config.toml
n_layer = 10
d_model = 256
n_head = 8
n_kv_head = 8
head_dim = 32
d_mlp = 1024
vocab_size = 2879
activation = "squared_relu"
norm = "layernorm"
norm_place = "pre"
norm_eps = 1e-07
positions = "rope"
rope_base = 1020.0
rope_fraction = 0.5
qk_norm = true
attn_scale = 0.314
bias = "none"
tie_embeddings = false
parallel_block = false
extras = ["local attention windows", "gated attention", "value embeddings", "hashed n-gram embeddings", "a smear gate", "learned residual scales"]
init = "uniform"
init_std_qkv = 0.0383
init_std_o = 0.00856
init_std_up = 0.0383
init_std_down = 0.00856
optimizer = "laprop"
lr = 0.00136
beta1 = 0.9
beta2 = 0.98
weight_decay = 0.076
lr_head = 0.0061
warmup_steps = 310
schedule = "wsd"
decay_fraction = 0.667
decay_shape = "linear"
final_lr_fraction = 0.0
batch_tokens = [32768, 65536, 98304]
seq_len = 1024
doc_mask = true
train_tokens = 386100000
steps = 5896
dataset = "wikipedia_en"
Each number is 128 + 32 x the weight over the matrix's rms, rounded and kept within 0 to 255. Layers, rows and columns count from 0.

# layer 5 attention key, 256x256, rms 0.0746, rows 248-255, columns 128-255
[[146 108  82 152 150 109 203 139 147 149 124 139 149 135 145 139  94 141 128 151 141 133 125 122 110 135 126 124 109  81 133 102 131 147 150 130 168 163 130 166 119 187  98 129 138 162 130 119 172 158 122 100  72 161 110 122 170 115 100 152 147  78 176  36 175 101 165  91 133 124 139 115 145 213 128 134 161 101  97  83 176 145 154  85 141 106 143 130 104  34 144 109 120 141  99 132 114 118 150 130 117 166 144 155 125 149 127 132 116 152 114 123 124 130 177 183  97  89 118 131 143 119 142 132 125 129 123  93]
 [138 139 180 189 125 147 166 133 120 110 172 125 109 179  97 101  75 170 159 127 141  96 207 138 136 184 120 108 115 152 108 105 149  86 127 112  41 160 159 133 126 101 180 124  99 162 116  52 136 132 150 151 148 125 177 107  91 105 172 143 198 130 186 138 134 132 202 133 103 134 181 165 140 169 122 120 164 186 173 133 191 133 202 154 167 105  55  39  72 149 136 153 105 139  27 115 126  85 133 122 186 140 166 120 147 156 109  80  36 175 112 123 110 124 152 169 189 174  87 113  93 126  95 160  76 133  90 116]
 [131 112 116  82 172  80 113  83 115 124 105 123 133 165 148  96  67 175 185 161 145 145 153  73  84 166  62 141 114 110 131 118 225 116 147 153 140 148 143 114  71 152 158 107 142 158 147 134 153  95 134 137 109  98 132 103  98  99  90 153 173  40 221 107 127 141 127 100 124 137 140  55 177 149   9 120 159 158 140 123 139 101 112 114 167 124 148 114  97 122 143 107  97 108 131 136 148  91 188 125 170 146 117 136 117 138  85 155 128 105 108 113  74 149 141 177 130 144 159 137 149 152 108 121 137  91 151  60]
 [ 99 141 125  59 157 131 135  94  87 150 161 150 124 102 118  85 164 121 115 159  79  95 106 123  77  73 118 125 125 134  93 150 103 170 114 145 181 120 172 114 112 103 110 194 101 153 100 107 227 123 123 118 218  87 158 145 143 139  96 103 114 207  84 133 107 151 116  72  77 135 135 119 182 149  99 149 121  64 128 103 119 125 148 178 148 142 134 132 146  53  74 131 162 108 146 167 187  96 163 114  47 121 137 141  85 164 127 111 107  95 165 126 137  70 171 158 173 138 114 108 137 129 137 140 156 139 114 133]
 [137 109 161 116 134 161  50 149  94 129 140  56 114 160 139  83  67 118 155 142 106 139 166  98 118 144 110 103 113 112 105 105  78  15 176  47 135 170 156  95 150 123 145 119 148 144 132 117  97 155 124 141  94 110 130 118  88 166  50 108 138 132 131 169 118 116 186 148  61 140 135 127 207  99 139 111 140 105 157 131 148 125 161 143 201 108 121 114 106 158 131 149 135 149 106 138 139  82 111 139 108 149 127  74 134 114 116 114 111 125  99  90  95 130 170 112 139 130 134  98  93 156  98 130 126 205 175 126]
 [111 146 161 119  87 184 155  98 130 135 187 133 109 121 107 140 149  96 135 162 113 152 162 148 143 147 110 149 142 141 139  83 122 128 109 136  68  87 163 105 127  57 125 116 129 109  93 157 116 128 148 101 177  91 142 106  92 109 159 116 101 159 123 216 129 139  69 130 139 130 164 114 135  88  78 183 105 110 155 139 121  93  79 142 112 136 179 109 170 120 131 118 151 124 163 150 168 119 144 148 129 103 107 126 114 173 156 115  51 115 167 130 146 174 130  85 179 142 146  86 149 125 126 113 104 142 140 162]
 [178  96 160  66  97 175  63 115  95 128 129 153 119 120 171 105 177  64 110 110 126 109  44 111 152  99 138 158  88 110 113 148 132 110 118 141 175 128 135 164 166 109 145 107 156  34 171 164 127 114 121 100 175 119  81 158 142 191 134 138  61  77 125 126 168 127 154 183 107 144  82  81 111 129  78 194 107 125 120 121 134 137 106 103 129  99 114 168 158 145 135 113 116 124 183 114 105 187  98 100 167 127  32 128 123 180 150 181 156 139 160 113 106 132 132  68 186  73 176 124 165 184 186  60 116 119 186 161]
 [132 121 124 130 114  73 163 168 120 113 125 129 144 128 129 133  39 148 102 132 129 175 154 130 145 123  45 136 125 138 133 120 161 134  92 142  65 205 123  79 128 152 128 118 139 173 139 111 198 151 136  81  33 134 118 115 138  57  91 132 178  97 154 115 116 128 156  78 127 123 101 142 128 115 105 138 105 100 130 115 111 107 137 118 160 162 133 111 119 133 110 116  81 145 105 123  90 133 162 146 133 161 139 117 132 152 145 110 180 102  93  94 171 173 135 145 110 106 112  89 109 164  91 205  92  80 174 130]]
# layer 5 attention query, 256x256, rms 0.0762, rows 249-255, columns 128-255
[[102 128 124 206  84 104 143 214 141  78 101 107  98 141  69  95  89 136 126  88 103 156 182 135  93 142 166 166 219 159 115 101 124 111 140  88 126 113 121 103 156 127 164 142 108 133  79 146 126 148 174 135  93 111 134 152  87  71 187  91 150 181 114 149  83 141  93 153  94 100 128 165 128 119 170 156 142 128 118 153  93 128 174 140 110 156 132 111 117 188 141 164 103 115 135 135 177 108  60  95 102 150 104  53 119 146 107  93 121  87  93 147 101 148 128 112 118 136  97  94  54 114 161 151 117 140 150 168]
 [102 123  88 131 193 149 167 224 163 132 102  94 141 139 172  61 128 129 129 157 142 126 107 116  55 105 199 142 106 170 118 108 127 132 162 176 134 105 107 156 131 113 144 141 110 143 121 162 177  79 188 162  31  92 142 108 144  60 158 161 131 166 151 115 150 178 131  97 157  92 115  85 141 109  88 114 196 137 155 119 103 114  92 126  93 127 153  77 123 105  62  89 144 105 146 145 146 153  77 102  77 135 164 120 108 138 136 134 127  95 143 171 145 178  84 152 130  98 146 138 145  84 133 102 139  66 149 166]
 [147 155 153 226  90 188  84  62 116 128 135 142 195 136  72 180 213  76  87 161 121 111 136 160 123 101 165 127 132  41 130 151  61 140 149 177 177 140 233 116  90 129 136  77 155 144 167 183 162  59 121 139 115 141 111 123 164 113 136  66 115 124 105 131 136 147 133 155 167 141 180 142 144 120 150 166  94  77 165 139 171 111 140 161  98 180  91 133 127 131 167  78 126 100 161 129 115 121 128 141  89 140 144  57 124 102  83 154 129 114 148 174 127 159 139 126 127 118  90 122 153 162 140 172  65 119 135  68]
 [ 66 131  99 153 120  97 118 175 100 113 111 122  46 165  69 169 132 166 156 110 111 181 144  94  61 167  97 137 212  76  92  85 161 101 129  77 182 125 100  86 147 138 127 107 147 176 135 187 137 127 146 159  86  92 118 170 116 113 107 100 139 167 131 126  80 107  84  68  67 131 152  52 129  77 189 122 171 108 158 122 127 142 114 165 128 152 140  98 129 162 122 118 130 114 110 181 140 114  87 120 106 143 122  92  87 150  72  93 134  78  77 112 142 118 183 145 163 154 113 129 100 113 154 119 151 153 136 153]
 [142 152  96 152   0 146 123 100  44 109 165 162 147 171 155 112 148 167 111 165  93 125 119 170 148 128 127 197 140  87 184 117 144 109  98 117 159  94 154 124 156 141 142 139 154 108  91 159  51  99 126  88 155 138 171 162 167 131 149 110 124  84 178 128 146 101 106 209 120 112  91  92 128 173 135 144  97 151  98 115  82 137 125  78 153 119 112 107 124 191 126 109 112 139 127 190 131 100 134  99  89 137  97 118  95 208  94  78 121 111 204 107  95 134 185 163 137 154 125 128  98 154 183 146 105 114 135 149]
 [132 155 135 103 200 153  78  64 112 179 103 136  52  89 135  97 142  87 118 129 103 152  94 148 154  34 242 154  64 108 146 134 186  98 132 179 153 116 186 112 133 109 171 112  99  95 156 116 145 144 124 132  75 155 167 126 146 180 102 129  62  84 144  67 169 128 118 162 106 171 140 141  98 128 112  97 127 148 142 100 210 153 107  88 127 103  70 118 155 112 123 102 121 134 124 122 113 186 148 140 127 158 170 141 103 140 115 140 147 183 193  93 150 124 140 167 181 131 105 134 180 136 147 125 129 126 133 125]
 [110 122  87  85 101  86  98 167 131 113 153 111 172 144 111 118 133  75  79 148 121 175 168 116 176 155  63 116 135 119 185  60  76 107  75 112 111 155 117 179 120 122 148 168  70 107 109 119 109 170 155  91 126 125 159 137 118 111 114 151 152 120 120 138 178 135 132  86 120 113 145 146 118 138 151 144 175 108 115 148 127  97 160 125 129  83 139 130 134 175  89 102 157 137  97 166 133 141 133  84  76 120 156 141 107 159 120 109 133  43 107 143 186 160 118 111 110 161 106  70 119 125  91 157  92 140 136 196]]
# layer 5 attention value, 256x256, rms 0.0707, rows 224-243, columns 128-255
[[ 60 124 172 160 147 146 172 103  99  89 130 171  92 125 140 187 116 104 135 174 107 176 125 108  85 152  44  87 175  98 148  72 203 109 108  97 132 155 150  55 149 229 118 110 149 127  90  90  92 117 122 117 118 140 117 139 135  85 107 106 144 146 149 130 106  29 118 109 110 142 123 142 183 110 173 180 175  85  94  79 147 137 150 183 125 218 108 105 156  80 131 113 134 103 168 139 140 145 106 161 126 187 154 116 114  96  61  72  98 174 128  74 108  98  48 153 125 144 123 180 144 189 115  89 123  19 152  96]
 [ 99 128 112 165 115 129 189 106 122 103 172 140 120 138  91 160 138 115 124  96 130 180 133 147  90 120 156 120 136 128 119 153 129 109 137 134 110 111 138 147 105 128 112 102 128 135 188 142 110 159 178  99 114 153 118 115 106 188 192 130 126  96 147 119 112 159 172  47 188  88 125  99 165 112 127 116 107 152 170 120 136 124 129 146  88 201 154 151 136 150 103 158 101 134  67 127 133 119 149 156 152 135  99 110 126 121 207 111 137 103 176 140 149 103 112 139 140 152 129 130 133 148  83 136 109 182 143 122]
 [139 106  95  56 111 179 106 171 118 147  92 122 171 153 105 121 120 145 220 161  89 102 125 133 115  82 144 166 170 116 126 144 114 114  86 123 155 153 154 137 146 150 141 108 156  94 134 116 157 113  68 163 144 124 111 120 157 196  80 119  84 150 132 144  86 104  97 169 111 161 125 132 128 178 101 107  92 190  95 122 110 115 114  72 127  92 135 116 124 144 151 135 137 170  44 131 127 131 129 108 106 129 164  89 141 118 126 193 120 108 160 129 130 114 152 141 120 109  80  88 115 177 209 135 112 169 157 127]
 [110 108 120 104 104 121 155 135 137 122  92  85  92 117 116 112  93  99 131  74  39 127 121 127  84 134 130 156 158 143 112 108 171 118 200 155 132 114 104 125 145 127  85 140 101 189 121 122 145 194 221 144 188  80  91 102  91 146  70  80 110  67 120 137  91 167 134 115 112 117  99 138 157  30 179 126 158 155 129 174 133 115 119 130  71 140 127 116 168  57 131 111  98 106 176 112 106 129 139 105 156 160 200 187 173 134 173  84 102 165  94 132 163 168  78 135 165 107 131  93 118  77  13 122 152 175 143 173]
 [143 167 174 147 160 145 107 127 138 157 137 152 157 103 145 108  79 138 116 138 160 115 121 113  89 169 123 134 174 121 187  58 141 157 146 110 144 137 104 119 124  82 126  86 170 105 103 152  71  87 137  67 163 110 120 155 121  77 125   6 116 131 133  99 100  73  83 142 140 148  85 115 157 142 129 141 163  77 145 121  93 107 166 135 167 152  73 114  97  13 142 130 141 132 180 132  87  89 138 103 117 183 108 110 129 144  79 103 139 191 125 151 146 209 111 138  91 107 127 100 116 162 114 120 139  84 112 135]
 [ 89 106 117 119  97 122 145  95 117 157 133  92 143 174 159 139 145 109 135 145  43 171 150 145 143  46 150 133  83  83 110 142 132 116  83 170 108 146 132  42 157 115 105 127 134 152 137 118 145 121  93 144 134 198 125 124 148 174 138 154  89 196 145 100 199 143 149 147  85 181 142 136 123 161 158 129  94 158 104 163 126 125 109 133 159 136 149 158 143 196 129  67 128 147 120 139 106 131 154 131 157  83 144 125 156  99 152  73 119  98 137  83 145 111 135 129 148 117  96 140 118 116 142 143  88  99 122 141]
 [116 119  98 147 155 156 117 130 133 179 121 130 146 112 177 181 174 140  63 122  87 123 134 121 111 137 181 117  76 128  99 164 118  64  83 175 116 176 118 106 175 100 138 108  84 153  90 100 138 159  67 132 102 200 128 113 150 140 155 215  91 139 104 156 242 147 131 139  76 178 144 157 124  81 140 117  94 145 127 152 155 139  98 121 132  81 180 161 116 211 131  47 128  74  92 144  93 128 106 100 180 101 117 154 139 159 169 139 131 155  84 126 165 129 120 110 150  95 124  77 125  46 112  86 105 137 107 161]
 [179 146 107 138 170 126 128  86 136 100 124 180  77 171 105 173 159 152  43 117 169 137 128 127 167 125 131 111 131  85 126  91 133 127 148 142 127 109 171 130 142 129 179 110 108  98 134 118 119 147 159 122  82 131 109 114 125 116 131 117 162 140 140  89 153 151 137 139 155  92 202  79 119 139 162 140 131 147 150 133 117 122 104 165 141 178 108 125 183 158 109 145 104 167 192 121 157 117 171 136 129  76 113 139 121 118 117  99  45 130 141 101 114 119 149 111 165 106 136 182 111 129 149 158 169 135  77 118]
 [127 128 122 160 105 154 110  98 129  97 156 157 139  77  70 130 147 170 130 151 136 120 119 104 147 191 125 113  66 226  98  83 105 168 109 164 119 154  81 114 130 133 137 153  86 167 108 159 127 120 159 112 179 171 136 119 129 105 212 172 126 161 121 152 161 210 135  91 148  67  89 126 144 128  98 128 108  96 137 119 150 150 165 110 146 109 119 114 116  84 144 130 163  99 138 153  99  91 168  96 150 168  88 187 122 153 130  84 139 143 127 135 104 179 114 128 121 151 122 125  96 119  48 129 132  58 111 112]
 [113 119 127 135  70 153 135 124 113 125 135  89 161  97  97  70 130 132 161 130  44 118 112 130 140 102 141 148 106 185  74 192 100 106 108 131 107 128  99 142 144 162 103 171 107 147 156 131 143  91 100 167 163 106 130 117 151 127 117 172 134 110 115 161 137 174 136 134 115 144  74 175 129 153 107 106 133 160  77 149 128 123 140 121  99  74 165 135 137 111 127 139 136 106  31 141 136 124 125 147 159 157 148 109 147 119 160 131 149  86 131 134 155 141 135 117 119 129 100 139 107  99 132 163  98 142 161  99]
 [120 118 123 131 134  79 128  93 129 171  86 149 145 213 175 202 118  57 134 120 146 166 137 122 106 105 122  89 122   0 167 106 156  82 106 140 136 184 168 132  67  92 124  79 223 114 112 157 118 184 162 143  94 172 138 121 130 197  95  81 114 111 117  74 160 108 176  89 137 132 144  79 114  74 180 173 131 100 142 152 159 136  73 217 120 131 115 175 146 190 170  19 127  97 168 123 134 127 154 111 113  64 162 104 140 164  76  95 169 166 117 117 143  99  49 120 118 110 156 124 157 132 134  84 107  62 105 162]
 [  3 146 131 113 114 120 159 127 128 120 151  91 123  74 134 140 107  73 120 101 102 198 156 120 137  94 166 139  68 106 125 161  98 104 160 169  68 106 124  75 173  97  96 111 110 229  97 115 147 214 117 181 155 180  98 116 110 170 150 169 107 140 133 134 203 157 153  97  80 174 154 151 134 179 151 116 149 126 161 126 188 122 150 172 147 159 119 146 134 138 163  91 130 121 137 135 106 128 147 117 155 131 180 168 137 123 154  78  90 105  89 112 123 131  71 153 126  69 130 126 112 124  52 143 156 121 116 158]
 [ 97 147 123 169 148  96 114  75 102 105 128 166  93 181 135 183 144 145  93 153 162 157 142 136  95 122  64  86 149  84 173 110 183 113 160 108 116 123 150 158  93 108 116 104 170  93 179 128 104 134 188  87 114 154 121 129 112 163 173 106 132  91 132  74 116  93 181  57 182  65 154  77 161 138 132 142  76 113 168 110 136 145  99 134  90 221 134 145 134 149  91 119 130 136 107  93 120 107 173 154 130 129  98 119 133 155 183  65 107 122 145 103 112  89 136 156 141 138 152 173 128 128 130 187 101 169 102 136]
 [186 136 108 148 128 149 117  46 143  94 201 133 166 130 120 128 183  92  56 102 160 135 150 137 135 151 187 140  44  90 135 121 118 120  79 184 133 111  86  87 108  77 171  96  47 172  56  99 117 193 126 145 155 203 148 122 132  85 227 172  84 146 115 138 199 203 124 145 130 167 152 119 142 112 130 147  88 145 167 130 125 146 100 124 155 153 155 162 121 176 133 103 117  91 159 122 157 101 162 115 159  40  98 212 139 161 123 109 101 140 142 123 120 120 147 136 161 113 129  85 130 116  59 141  86 103  96 117]
 [188 125 133 127 124 155 135 144 143 168 143  93 116 103 137  55 151 100 116 148 120  74 119 136 119 108 153 146 106 146 145 149 160 136 114 114 113 131  95 119 151 131 106 178 114 136  76  81 129  84 106 188 135 127 113 116 166  64 119 152 112 165 106 129 143 138  75 164  54 145 111 169 123 131 138 145 118 158 100 134 115 149 166 108 154  61  95 119  88 118 114 106 111  84 134  91 173 137  95 132 147 114 127 157 156 128 188 140  98 146  87 106 143 197 150 117 113 138 114 127  83 107 164 150 116 130 161 142]
 [113 156 156 140 102 151 175 115 146 146 172 112 113  77 109  83 110 129 106  65 142 161 143 112 151 147 185 151  56 168  92 161 110 135 160 144 112 117  97 102 172  63 130 158  80 164  87 132 138 172 173 155 187  93 127 115 115  81 162 160 143 157 116 187 189 217 154 146 102 162 146 167 121 138 135 125 177 142 165 140 159 113 122 169 146  86 142 125 135  97 131 124 108 108 188 109 126 100 143 117 145 129 140 182 137 141 157 107 108 103 107 154 112 201 107 129 143 127 128 104  91  95  53 108 145 144 106 126]
 [183 122 131 113 251 110 110 145 138  82  71 166  83 154 111 139 113 187 181 114  92  91 128 125 134 153 118 134 203 161  98  73 160 133 133 106 151 160 185 147 152 123 132 140 195  62 141 132 142 132 111 128 109 100 150 145 127 137 124 132 173 100  99 122  88 124 116 124 166  47 151 110 143  71 122 108  72 114  70  98 120 111 101 111  77 104 107 108 154  98 114 218 111 137  46 115 151 128 114 138  75  79 124 115 130  88 183 141  91 189 161 113 156 164 240 125 123 151 176 133 125 161 156 111 169  90  89 130]
 [ 64 146 172 136 108  85 158  93 138  90 204 155 160 114 121 148  93 121 128 115 116 185 146 109 107 166 126 103 120 116 147  95 147 116 153 135 121 102 113  98 141 133  88 111 156 154 108 129  90 179 187 121 159 131 147 123 110 125 143 129 222  87 124 177  89 134 184  82 148 104 120  97 167 109 163 138 180 121 131  84 141 114 140 146 120 230 140 122 160  47 108 110 124  99 140 160 166 108 142 148 115 160 165 163 118 170 144  81 134 148 150 144 141 123  59 143 136 127 167 130 149 154   8 140 142  47  97 124]
 [158  97 125  84 154 141 136 161 126 178  76 103 111 178 179 112 120 117 169 141  73  99 138 139 141  92 140 148 136  81 140 172 162  85 134  85 148 165 139 101 136  88  62 141 199  86 165 111 128 120 140 147 110  91 153 118 129 154  93  72 127  95 117  79 137 109 156 177 123 180 126 148 108  83 172 111  99 137  72 165 131 109  90  89  99 106 129 120 122 161 135  80 120 105  88 115 149 126 116 147 119  92 169 130 139 121 128 169 154 115  98 104 160 128 180 128 125 147 147 116 145 119 177 127 158 130 111 128]
 [ 99  96 119 118 175 134 144 152 123 115 101 163 131 157 152 174 173 121 147 167 127 140 124 122 156 118  47 103 186 110 152  95 164 109  79 114 143 142 164  98 107 198 120 125 186  89 176  97 136  82  61 109  68 140 149 152 167 154  71 168 158 119 132 101  87  48 119  92 184  99 133 110 129 123 147 183 127 119  76  71 107 121 154 122 104 170 111 114 156 160 122 164 126 145 103 149 143 172  89 144 112 144 106  59  96  93 125 139 149 192 197 102 138  52 162 129 112 148 135 162 134 162 166  98 139 103 169 110]]
# layer 5 attention output (transposed), 256x256, rms 0.0715, rows 224-242, columns 128-255
[[154 116 120 168  94 124 116 126 175 108 146  26 129  86  53 120 184  90 158  87 131 174 100  73 103 110 182 160 103 152 224 180  57 126 134 141 125  93 156 188 137 134 110 117  22 128 109 132 178 107 138 139  36  72 146 137 107 181 176 102  79 173  50 168  77 146 183 117 206 143 171 144 144 130  99  92  82 206 168 160 151 135 117 128  94 144 174 147 107 138 162 153 113  96  67 140 117 129  55 155 190 139 221  75 133 103 144 165 138  65 101 161 138  96 102 113 176  50 175 137  97 144 179 124 183 126  64 144]
 [116 142 153 120 133 151  77 123 131 150 152 129  52 179 175  89 102 136 143 151 130  75 154 130 121  96 132 140 109 153 138 145 109  95 157  58 140 144 136 172 157 112  91 155 145 103 134 140 135 150  81 136 149 115 111 152 109  65 117 108  81 155 154 102 137 130  97 185 101 219 146 170 106 143 112 120 109 127  95 133 118 150 125 120 129 102 110  73 178 143 163 129 118 175 128 126  84 115 117  78 145 110 179 150 131 144  88 182 173 111  69 111 144 119 117 118  89 128 101 121 110 122 205 134 140  43 110 120]
 [149 125 125 129 131 106 204 114 153  86 148 141 130 124 155 104 135 103  78 103 167 140 146  93 165 119 136 121 121 160 106 129 133  99 138 156  85 102 100 115  82 107 133 168 107 137 145 129 104 143 144  98 142 120 170 163 135 113 161 168 165 107 158 101 198 101 158 118 137 101 136 102 110  96 144 123 147 115 129 134 127 127 157 128 117 158  77 100 150 128 101 125  98 103 162 128 142 154 106 109 134 123 110 149 130 127 128  88 136 147 128 142 104 146 109  49 126 103 138 130 102 103  73 121 105 157 157 209]
 [139 107 117 212 134 134 113 134 162 152 148 144 145 109 132 138 167 181 118 109 124 111 150 112 112 100 104  98  81 109 141 138  56 144 106 143 162 159 122 125 138 159 100 133 142 113 121 102 137 123  98 157  52 163 108  28 135 129 187 196 114 149 135 121 153  57  88 206 190 125 163 153 163 153 100  79 148 135 108  51 142  95 100 145 180 106 197 155 140 107 145  93 148 129  91 193 172  67  83 168  86  71 101  79 125 187  93 175 203  95 134 117 167  52 127 155 101  44 147 158 149 160 118 135 136  47 120  86]
 [159 124  65 112 141 106 118  99 147 162  88  99 185 133  75 154 167 155 156 152  70 136 149 102 122 115 110 111 101 167 102 142 117 139 120 204 101 152 162 118 111 150 143 100  65 115 120  53 189 118 165 141  89 117 143 153 162 172 126 145 101 189  88 163 113 172 127  92 159 102 133  82 114 117 160 130 124 202 150 167 139 121  87 148 102 104 161 136 128 195 110 139 122  96 102 101 112 174 154 124  96 137 104  38 134 124 171 122 149  84 134 163 135  96 181 133 124 110 123 164 107  51  98 193 116 177  77 136]
 [183 141 127 120 118 164 157 127 181  93 135 149 156 119 148 154 137 101  84 125 190 137 137 144 173 183 148 132 173 115 136 104 103 137 148  37 169  68 160 166 125 127  58 173 127 191  98 143  93  82 140 145 145 113 143 211  98 107 155 148 144  58 157 117 131 115 151  91 117 136 123 152 147 119 110 151 154 112 132  97  81 125 133 134 141 142 118  97 118 153 118 124 132 150 138 158 120 128  85 162 111 104 155 180 130 125 129 145  69  99 114 143 102 153 113  72 117 113 141 155 137 138 144  95 150 163 165 123]
 [118 105 181  96 108  98 139 151 138  69 103 174 130 155 149 176 115  86 138 105 197 127 145 104 103 145 105 147 212 151 134 158 133 173 137  48 146  87 134 135 120 142 122 125 110 107  75 120 118  84 176  95 128 131 115  63 169 128  88 123 150  74 176 128  91 136 132  62 151 135 141 133 154 122 120 154 148  44 142 106  81  53  95 125 187 151 157 118  85  92  91 131 104 167 179 155 131 145 141 133 101 150 129 154 157 118  64 151 103 128 137 184 109 158 140 119 103 156  72 117 181 170  95 113 132 159 164 134]
 [182 133 157 184 169 143 145 172 109 151 139 108 202 128 150 128  66 163 134 114  77 108  53 190 128  87 151 102 108 130 125  86 145  89 124  91 123  90 143 116 170 108  81 143 189  92 129 159 158  89  69 174 186 108 130 187  90  95 150 128 114 137 105 124 140 169 153 162 102 142 103  93 140 123  98 182 172 110  60  89  86 172 202 123  88 131 110  86 125  64 139 100 171  80 135 139 134  26 108 147 137 113 128 129 109  93 174 189 112 156 140  95 123 204 100 148 139 146 141 133  98 145 115 107 167 118 191  76]
 [137 137 107  42 120  87  82 132 151 165 102 108 146 170 143 164 124 105 148  88 140 128 145 174  82 117 128 111 156  62 116 148 119 146 130 100 125  86 121 103 116 170 167 123 187 104 152  80 152 102 128 144 113 151 112  79 129 177 110 105 105 158 102 155  89 121  73 100 141 194 157 102 144 152 137 105 133 145 129 138 137  92  79 142 143 112 157 125 113 162 118 156 142 128 123 125 126 199 162 122 106  91 149  59 156  89 137 126 119  63 112 168 144 119 159 166 136 120 107 154 138  81 156 134 135  93  82 130]
 [108 104 112  93  97 149 140 143 158 101 142 124  84 171 140 141 134 106 124 152 181 168 192 127 110 191 139 150 148  64 142 132 158 175 118 116 136 154 119 124 114 138 188 165 156 153 122 117  95 144 135 127 106 146 116  70 109 141 110 115 158 123 144 127 145  61 118 114 153 130 150 140 111 150 101  78 110  93 179 135 114 102 103 138 148 145  90 132 162 132 107 123 136 180 143 160 137 189 132  80 131 103 121 182 161 111  96  55 125 106 123 151 116 110  87 107 135  94 139 106 135 141 144  92 128 121 115 172]
 [142 111 179 141 151 128 107 128 106 117 136  94 129 105 103 128 113 200 105 119 146 105 167 123 115 136 145 210 130 208  94 117 113 132 114 123 177  91 255 165 169 116  80 138  71 112  84 135 124 138  79 112 147  84 115 115 143  96 120 184  87  57 140 105  84 222 114 142 123 117  91 189 168 182 118 134 144  80  93  92 127 107 141  68 165 133 156  95  64 165 146 142 106 135 159 100 107  73 111 189  95 168 135 141 120 135 146 229 105 119 139 110 153 135 122 158  97 152  71 140 172 163  81 141 169 169 180  42]
 [189 113 172 170 182 126 120 119 142 110 136 144 140 196 103 152 170 100 153 117 114  93 157 102  84 115 161 123 127  85 192 111 131 190  93  47 165 142 160 159 126 127  86 126 142  95 102  90  91 120 136 130  99 172 155 190 121 102 152 134  54  78 133 137  79  95  91 130 177 145 162 180 159 122 114 114 106 159  92  99  96 111 108 109 122 140 161 102 130 154 160 135 127 149 101 186 144 106 109 163 102 139 123 147  95 120 102 176 103 123  96 112 156 107 158 108 119 155 101 143 204 178 135 122 124 104 121  89]
 [115 132 153 135 105 135  92 159 118 184 152  87  69  95 150  93 108 188 167 126  92  90 103 126 144 138 137 139 108 152 151 132 105  99 170  83 149 106 142 134 154 127 102 128 138 133 106 154 144 139 123 131 134 103 134 177 119  69 109 104  85 171 168 120 109 181  98 170  94 219  89 209 178 148  86 147 157 149  98 150 146 153 173 143 128  90 113 126 133 171 144 118  97 154 124 106  87  96  66 100 171 134 180  99 102 126 110 175 185  76 100 116 127 150  99 133  93 163  94 108 107 153 210 107 159  58 130  89]
 [126 136 139 112 160 121 126 189 104  69  77 164 171 121 171 163  98 116 120 151 136  70 140 164 134 165  72 123 224 119 115 112 151 157 148  29 132  88 125 109 159 145  71 150 196 136 131 161 125  79 120 176 118 102 124 161 144  99  88 101 117 102 126 158  59 145 126 114 119 150 163  89 167  55 130 166 146  56  93  86  31  89 122 155 128 119 148  68  75 156 115 131 166 179 174 135 109 120 159 164  57 110 156 109 128 105 180 125 101 118  65 173 108 192 178 136  79 179 107 142 155 133 118 139 120 129 133 114]
 [100 139 105 163 118 121 203 143 139  99  73 154 140  97 132 115 131 126 114 126 131 141 109 100 142 208  68  92 196 109 133 126 126 135 114 111 179 129  93 107  93 167  95 159 117 181 146 125  80  80 166 124 111  98 116 160 130 144 146 106 203  73 137 116 139  85 156 100 164  74 147 105 175  91 129 100 158 127 181 128 112 134 114 163 116 137 125 161 133  95  87 114 119 150 112 136 169 135 159 171 119 110 137 106 129 133 110  56 106 113 137 144 103 155 100  90 116 119 173 111 101 158 146 130 107 147 142 134]
 [143 124 127 117 198 140 119 104 134 125  92 169 162 215 116 163 137 144 178 151  77  87 162 140  64 140 101 104 162  92 129 133 152 165  63  96 171 182 150 133 126 137  73 118 195  99 132 104  92 108 112 135 119 164 121 164  98 134 132 107  95  86  92 142  91 115  89 136 151 131 153 101 150 133 158  84 110 138  93  91  87 113  83 122 132 108 169 143 146 108 138 143 168 142 106 176 129 115 166 150 115 134  82 130 100 138 122 165 108 163 135 101 145 129 149 138 134 171  90 151 190 114 125 143 148 100 108  74]
 [105 140 130 116 104 140 146 111  41 142 169  89 117  96 101  60  85 158 115 116 110 128  74 160 146   9 136 138 137 168 118 147 119 104 135 172 115 121 109  50 120 155 148 143  94 149 116 173 150  96  96 130 122 119 122 155 134 113 153 171 172 147 116 123 186 147 119 196  70 128 156  73  87 159 134 145 197 108 137  98 167 182 144  84 136 121 115 111 164  38 103 114 176  53 144  79 188  97 134 115 196 181  88 130  86 109 107 117 194 155 161  73 171 187 102  94 128  77 152 147  34 111 120 158 131 107 163 114]
 [145 115 125 115 191 150  68 124 138 170 148  82 110 157  66 109 131 155 200 142 105  98 185 115  72  84 153 130 116 130 130 141 101 167 132 105 120 144 175 148 131 115 130 157 164 147 125 122 145 138  78 177  67 133 136  96 128 101 129 115  39 170  76 165  92 154 129 178 145 147 168 173 117 154  99  85  47 146 146  89 157 129 132 160 142  97 146  94 144 152 170 150 156 135 116 143 131 121  96 133 115 126 139 101 134 111 114 167 186  80  71 104 176  96 127 114 106 115 167 164 147 121 169 148 165  72  76  72]
 [129 131  90 147 101 132 148 132 135 104 142 136 142  89 125 111 104 162 105 141 144 146 147 139 168 148 107 155 138 199  88 104 103 107 114 148 169 130 161 117 110 153 133 130  73 200  77 157 105 148 119  96 165 119 133 153 112 125 143 180 147 114 170 138 169 123 130 149 108  64  89 148  97 197 136 127 176  88 154  80 134 120 134 110 181 132 128 137 112  95 105 131 145 120 141 126 155 106 134 140 126 163  66 183 118 127 120  85 149 156 164 132 128 135 109 111 105 102 127 124 109 154  70 149 115 171 181  87]]